config.toml
n_layer = 26
d_model = 160
n_head = 5
n_kv_head = 5
head_dim = 32
d_mlp = 960
vocab_size = 2048
activation = "squared_relu"
norm = "rmsnorm"
norm_place = "pre"
norm_eps = 1e-06
positions = "rope"
rope_base = 1000.0
rope_fraction = 0.5
qk_norm = true
attn_scale = 0.177
bias = "qkv"
tie_embeddings = false
parallel_block = false
extras = ["local attention windows", "gated attention", "exclusive self-attention", "capped logits"]
init = "normal"
init_std_qkv = 0.0389
init_std_o = 0.0389
init_std_up = 0.0389
init_std_down = 0.0
optimizer = "muon"
lr = 0.0041
lr_mult_o = 0.68
beta1 = 0.93
lr_head = 0.00843
grad_clip = 0.5
warmup_steps = 73
schedule = "wsd"
decay_fraction = 0.585
decay_shape = "linear"
final_lr_fraction = 0.1
batch_tokens = 32768
seq_len = 256
doc_mask = true
train_tokens = 295300000
steps = 9012
dataset = "wikipedia_en"
Each number is 50 + 12 x the weight over its row's rms, rounded and kept within 0 to 99. Layers, rows and columns count from 0. The size before them is the row's rms in percent of the matrix's.

# v: layer 9 attention value, 160x160, rms 0.254, rows 120-127, columns 80-119
# o: layer 9 attention output (transposed), 160x160, rms 0.166, rows 120-127, columns 80-119
# q: layer 9 attention query, 160x160, rms 0.248, rows 128-157, columns 80-119
# k: layer 9 attention key, 160x160, rms 0.241, rows 128-157, columns 80-119
v120 105:50 48 62 51 39 40 34 45 56 44 37 67 59 50 28 70 48 41 64 42 25 41 30 53 68 46 36 54 54 49 45 62 63 34 49 56 33 53 45 48
o120 100:54 47 73 57 44 63 54 64 53 37 41 49 48 34 28 49 42 66 77 47 49 55 13 71 44 42 29 46 52 55 59 28 61 50 69 51 57 48 54 47
v121 099:33 48 66 32 64 65 60 56 67 57 64 52 43 31 53 55 47 31 34 27 51 47 46 68 46 69 50 43 44 62 42 47 74 69 55 34 54 37 46 55
o121 100:39 41 62 35 66 47 55 54 66 46 61 48 48 35 40 25 74 42 71 33 29 59 43 41 47 59 59 56 38 43 42 48 50 70 51 56 41 38 76 55
v122 091:62 53 41 70 70 54 31 29 51 50 30 56 44 37 45 52 49 66 37 60 65 24 49 63 50 23 51 48 78 43 60 48 35 72 31 49 59 59 48 54
o122 094:68 50 38 64 54 73 25 26 44 54 46 50 60 51 60 54 36 44 32 44 59 54 57 58 47 49 50 40 58 51 23 36 49 65 73 61 54 53 60 64
v123 108:50 44 57 65 58 30 47 46 60 71 64 66 38 72 35 53 37 35 37 55 56 41 64 49 55 63 61 34 49 40 36 47 54 38 59 23 75 50 53 46
o123 112:45 58 53 75 46 41 39 33 50 54 63 62 81 46 31 42 36 39 43 26 53 25 47 57 70 67 59 44 50 40 41 57 37 43 42 41 41 49 54 45
v124 107:53 51 40 48 61 54 41 48 37 59 27 48 44 23 42 50 55 55 54 61 37 53 50 27 50 54 54 43 72 35 70 54 72 71 32 63 44 54 56 60
o124 108:32 39 77 56 43 57 42 59 40 48 50 44 63 62 57 56 64 45 75 49 27 40 47 60 80 39 61 27 54 52 49 56 42 53 43 57 38 31 53 60
v125 106:64 55 36 41 48 56 38 61 55 57 45 45 45 35 37 66 47 24 22 55 65 33 57 52 20 60 59 54 61 56 50 47 46 52 52 64 45 58 71 55
o125 102:55 51 45 48 31 41 31 62 54 53 46 46 36 37 49 37 38 57 26 65 52 56 40 23 34 38 66 30 24 52 29 55 43 71 63 43 48 70 40 66
v126 107:27 36 64 50 48 45 45 42 65 48 59 34 39 56 44 42 64 59 53 65 45 43 38 40 53 53 60 43 61 58 38 48 37 45 43 35 50 53 50 33
o126 098:48 30 41 65 53 23 30 40 44 41 47 50 40 50 45 45 62 52 60 56 47 63 33 51 49 46 40 46 39 60 43 30 49 47 46 41 42 38 33 24
v127 104:53 78 45 50 48 43 35 48 57 32 59 58 50 72 48 49 49 52 66 51 51 57 59 49 40 52 58 53 51 48 34 50 50 41 45 43 51 51 30 61
o127 110:45 55 45 69 40 49 64 47 51 54 63 65 46 59 57 46 22 52 54 45 53 74 43 48 56 62 57 58 62 38 49 46 48 31 50 45 53 36 50 65
q128 087:40 60 41 57 64 33 37 31 49 61 74 50 63 66 34 54 61 48 38 73 67 51 41 50 57 38 63 58 63 36 52 37 76 64 47 25 35 64 39 51
k128 102:33 48 37 65 52 57 43 42 52 57 50 62 62 35 37 31 61 44 37 34 43 30 40 56 36 53 45 75 32 66 54 58 46 64 46 43 40 56 48 58
q129 110:63 42 45 41 40 56 80 51 56 52 48 51 76 35 58 28 50 59 41 69 56 36 57 37 59 42 55 60 35 45 60 48 55 34 35 60 60 89 58 41
k129 088:68 34 66 60 41 41 59 59 55 43 64 51 49 58 49 65 49 38 52 55 61 64 47 63 67 55 47 33 56 48 32 57 54 29 44 44 52 28 42 36
q130 091:50 51 59 58 36 63 53 58 30 42 30 45 41 16 53 50 69 48 38 48 64 39 62 58 41 58 53 36 41 44 41 46 46 49 35 55 76 47 47 58
k130 092:65 48 76 64 59 60 26 64 66 66 45 57 38 39 76 42 54 63 33 53 63 39 55 65 63 64 37 66 47 46 47 36 36 29 46 50 40 45 59 52
q131 093:47 32 46 58 41 63 54 52 48 35 50 60 59 56 67 41 60 29 62 50 61 42 62 37 62 55 53 72 47 57 56 33 54 13 53 47 50 60 34 52
k131 099:44 40 51 43 43 68 36 44 31 73 61 65 56 62 34 35 47 53 43 56 61 54 41 50 64 57 45 70 61 72 48 45 52 50 61 67 45 65 44 49
q132 080:52 45 51 45 41 65 37 41 47 46 49 47 27 37 23 73 45 48 40 43 21 68 37 56 40 40 49 46 59 55 32 56 33 67 48 47 78 31 45 64
k132 091:32 38 21 49 46 57 61 47 49 36 58 50 46 55 68 57 34 46 43 50 36 45 38 52 47 32 74 44 71 37 52 53 42 31 28 56 44 46 51 57
q133 098:53 38 81 55 30 54 64 41 73 60 40 30 58 56 22 65 49 52 50 51 52 51 52 40 47 38 41 36 49 71 43 31 43 62 55 37 31 55 58 54
k133 095:76 60 78 51 54 32 26 57 56 54 43 54 44 53 55 62 52 39 54 40 74 56 49 58 37 45 46 26 51 55 35 42 50 54 59 34 48 68 62 50
q134 089:50 59 45 26 48 33 43 38 55 35 71 56 51 54 64 41 60 52 80 82 54 44 65 43 59 36 44 31 55 47 60 60 56 51 45 53 60 51 46 54
k134 098:65 66 46 34 34 52 38 60 67 43 46 44 42 42 36 43 49 48 42 54 55 59 61 71 49 42 14 45 51 49 49 34 68 40 49 55 58 52 53 53
q135 090:41 40 45 30 49 53 60 39 46 50 61 60 85 40 73 45 57 25 59 33 61 64 54 58 73 56 23 41 29 30 34 67 61 35 51 48 45 32 52 44
k135 087:59 69 66 60 60 50 27 48 61 59 46 73 56 43 58 45 41 65 64 23 34 46 49 59 75 70 12 25 57 47 77 47 56 49 55 52 42 51 55 44
q136 091:57 45 61 58 56 41 59 60 62 56 60 30 77 51 32 23 62 32 45 43 54 43 50 46 60 55 25 67 51 58 47 56 39 57 61 48 49 59 51 59
k136 103:65 61 50 48 41 59 28 45 59 54 49 44 44 60 44 56 80 62 42 40 77 46 60 63 58 44 24 35 35 45 52 41 78 61 61 61 40 57 65 61
q137 083:63 48 52 33 67 66 45 39 37 52 48 61 48 44 53 32 51 21 52 26 50 28 49 48 43 59 55 50 29 55 57 62 53 33 57 76 25 38 61 62
k137 091:59 59 42 26 42 65 40 24 43 42 48 45 37 34 45 53 76 46 49 45 20 52 49 46 48 51 59 42 34 54 46 32 63 59 52 62 47 38 52 27
q138 108:21 61 44 36 48 50 40 54 53 29 51 52 65 53 40 51 37 49 44 57 36 58 49 51 31 43 39 69 32 66 47 42 55 44 77 39 49 49 61 64
k138 113:45 71 39 35 50 23 56 40 66 35 65 44 57 47 64 28 41 35 41 46 44 49 72 45 50 41 47 76 54 77 44 37 52 19 59 69 35 55 61 58
q139 104:58 62 37 35 27 27 52 46 47 43 50 69 75 55 50 45 56 73 55 65 57 37 46 62 53 32 60 50 53 53 24 50 55 58 52 37 48 24 55 51
k139 107:33 34 27 28 39 28 53 59 56 40 76 60 42 55 52 45 38 85 65 64 36 55 59 52 26 42 30 49 63 30 53 60 51 46 56 44 47 64 45 44
q140 101:26 43 70 38 50 44 38 36 39 58 50 58 52 35 47 42 24 29 36 33 62 41 57 34 42 48 43 66 56 47 59 39 36 55 41 47 38 53 58 34
k140 099:57 42 74 49 73 56 46 47 58 63 53 23 33 44 56 40 50 50 46 37 46 45 14 42 36 52 34 61 69 64 46 65 53 51 53 39 44 45 70 47
q141 101:21 54 74 40 46 37 51 57 57 41 49 50 52 39 63 56 56 42 60 53 39 55 26 71 48 40 60 56 47 70 52 41 44 51 52 54 63 70 52 59
k141 099:27 37 39 62 57 53 57 30 41 44 37 36 33 39 62 44 57 57 54 54 63 44 45 58 56 55 52 60 49 44 45 52 52 34 51 59 45 59 34 63
q142 107:61 44 68 64 26 50 41 61 57 60 38 47 39 46 26 28 61 53 41 47 46 36 48 49 47 60 58 58 41 44 14 47 56 47 51 56 29 46 28 73
k142 102:38 41 38 39 44 76 42 60 58 79 41 47 30 65 49 36 59 30 36 67 51 42 54 44 23 65 78 50 42 29 68 56 86 60 37 54 37 52 54 47
q143 102:51 22 67 33 71 47 45 18 47 37 46 45 63 58 50 41 47 52 61 45 39 58 26 53 49 70 61 72 55 55 49 54 32 56 57 55 58 64 32 53
k143 107:44 46 55 40 46 55 40 47 70 49 64 37 39 57 57 34 42 44 42 39 42 58 50 78 73 63 60 38 38 51 53 52 38 39 56 57 54 51 31 50
q144 097:29 50 40 72 44 49 57 53 56 54 42 53 48 45 23 28 52 46 62 66 60 54 50 60 44 47 62 61 35 47 32 76 32 48 51 53 37 46 39 42
k144 100:36 49 53 58 64 58 74 56 55 62 46 52 59 32 53 41 31 37 53 77 50 47 24 57 42 29 65 38 28 62 30 60 40 53 48 44 50 38 32 35
q145 096:52 55 33 31 19 42 66 48 71 48 56 71 72 53 50 36 29 53 67 60 49 37 35 49 47 32 52 55 68 34 47 31 51 37 66 70 52 51 42 55
k145 088:67 58 41 34 47 43 67 51 65 16 51 47 45 33 63 47 36 59 61 35 48 60 52 44 50 43 61 45 55 42 30 43 49 42 43 46 58 53 43 52
q146 105:61 44 41 55 49 32 67 42 27 46 37 53 49 46 38 20 59 47 80 53 31 50 28 51 50 56 58 50 47 36 24 27 53 43 27 30 39 51 48 48
k146 100:51 40 54 53 38 50 57 54 59 53 55 33 48 31 31 39 43 81 51 56 44 53 32 65 59 57 57 62 45 50 53 51 47 17 62 49 50 55 34 47
q147 100:52 58 39 20 43 60 58 76 54 68 35 37 43 36 48 53 51 27 63 32 37 58 59 36 42 49 38 67 60 51 43 48 57 42 56 62 36 39 49 57
k147 104:66 51 40 41 54 65 54 42 63 65 70 50 51 32 45 70 56 44 63 57 45 45 68 62 47 42 39 60 54 49 22 48 42 59 39 48 49 36 51 55
q148 100:50 31 53 39 58 54 45 42 64 44 42 41 45 20 45 42 48 33 51 38 71 57 44 56 38 41 51 74 56 42 36 50 26 58 25 34 34 53 37 70
k148 100:60 55 53 50 52 47 28 51 45 63 57 48 61 57 52 61 40 58 56 54 50 58 52 57 35 45 45 46 58 52 46 54 77 65 55 66 59 53 58 44
q149 098:45 37 48 35 49 66 44 57 63 46 44 63 49 34 26 28 29 66 60 49 46 63 41 61 66 49 55 43 62 51 59 49 53 42 50 33 53 60 67 43
k149 099:36 37 61 50 48 67 42 31 48 37 70 37 45 54 48 58 45 74 71 65 37 50 34 19 51 52 50 59 55 47 46 44 52 57 34 48 47 59 63 31
q150 100:10 52 45 35 55 53 46 58 53 60 56 41 60 43 42 53 66 68 52 52 65 59 37 37 40 48 43 45 38 47 48 37 65 56 49 49 30 72 31 52
k150 092:38 46 54 48 41 67 69 80 44 51 53 45 43 66 46 72 28 57 51 43 23 47 34 48 48 61 74 62 36 46 49 62 44 46 73 64 42 36 27 67
q151 100:44 50 37 61 57 64 60 66 60 47 50 63 37 61 51 50 47 46 39 72 51 36 54 68 37 44 52 52 57 44 69 48 38 35 39 58 45 71 57 65
k151 098:38 65 48 67 47 41 43 53 60 24 15 50 64 46 43 39 64 23 47 58 49 48 75 53 43 41 57 48 44 59 48 29 41 50 46 46 42 60 47 64
q152 102:64 47 54 46 46 71 41 61 58 47 38 57 53 61 42 45 49 43 23 45 21 47 41 45 46 52 83 48 39 82 44 55 70 45 55 35 34 56 41 45
k152 099:68 49 48 59 32 67 56 53 45 53 54 58 51 46 51 42 33 41 44 62 48 39 38 32 57 72 63 43 62 55 47 28 55 42 47 27 24 57 52 46
q153 110:57 53 57 61 55 48 53 28 62 41 46 41 51 57 40 23 58 64 43 62 59 42 67 68 54 52 37 52 44 63 47 69 61 64 39 56 31 46 54 51
k153 105:36 38 44 43 33 46 43 45 32 64 53 64 61 53 75 39 39 37 52 46 45 62 50 51 45 73 49 52 51 28 56 49 29 29 30 58 64 45 45 26
q154 103:13 51 61 53 60 30 49 52 57 68 48 20 48 62 38 46 42 57 66 38 48 38 49 36 55 26 31 50 42 55 52 28 61 63 69 61 62 35 45 48
k154 105:48 47 43 41 26 48 43 51 52 71 50 48 33 49 60 47 46 23 56 52 58 48 53 41 52 37 56 55 64 54 37 66 38 30 61 58 61 41 45 23
q155 106:81 40 42 80 55 41 37 51 47 32 62 65 50 67 26 33 48 51 43 37 47 37 40 41 47 45 42 67 58 56 53 48 27 43 41 41 50 34 57 38
k155 104:51 40 35 51 62 53 37 60 48 35 51 56 47 54 46 50 55 49 57 47 61 60 51 62 47 62 36 51 60 45 60 49 36 51 46 46 46 43 76 57
q156 104:50 50 39 55 45 43 59 47 72 29 24 54 60 66 50 32 53 43 37 46 41 36 69 73 56 58 41 48 38 30 37 37 47 60 46 48 71 44 52 59
k156 099:39 59 47 66 31 50 54 53 57 40 43 60 23 45 51 55 37 59 72 41 41 48 51 67 37 60 53 38 61 34 70 33 39 57 34 53 46 48 55 60
q157 095:42 52 42 43 53 32 65 45 46 51 57 55 55 56 62 61 40 47 52 51 60 31 62 60 28 45 33 53 43 40 61 55 41 59 25 34 35 73 37 51
k157 095:41 41 42 52 61 50 57 75 40 49 39 68 48 54 59 64 45 52 44 58 89 58 67 52 49 10 48 43 48 69 55 56 45 57 59 59 49 36 59 41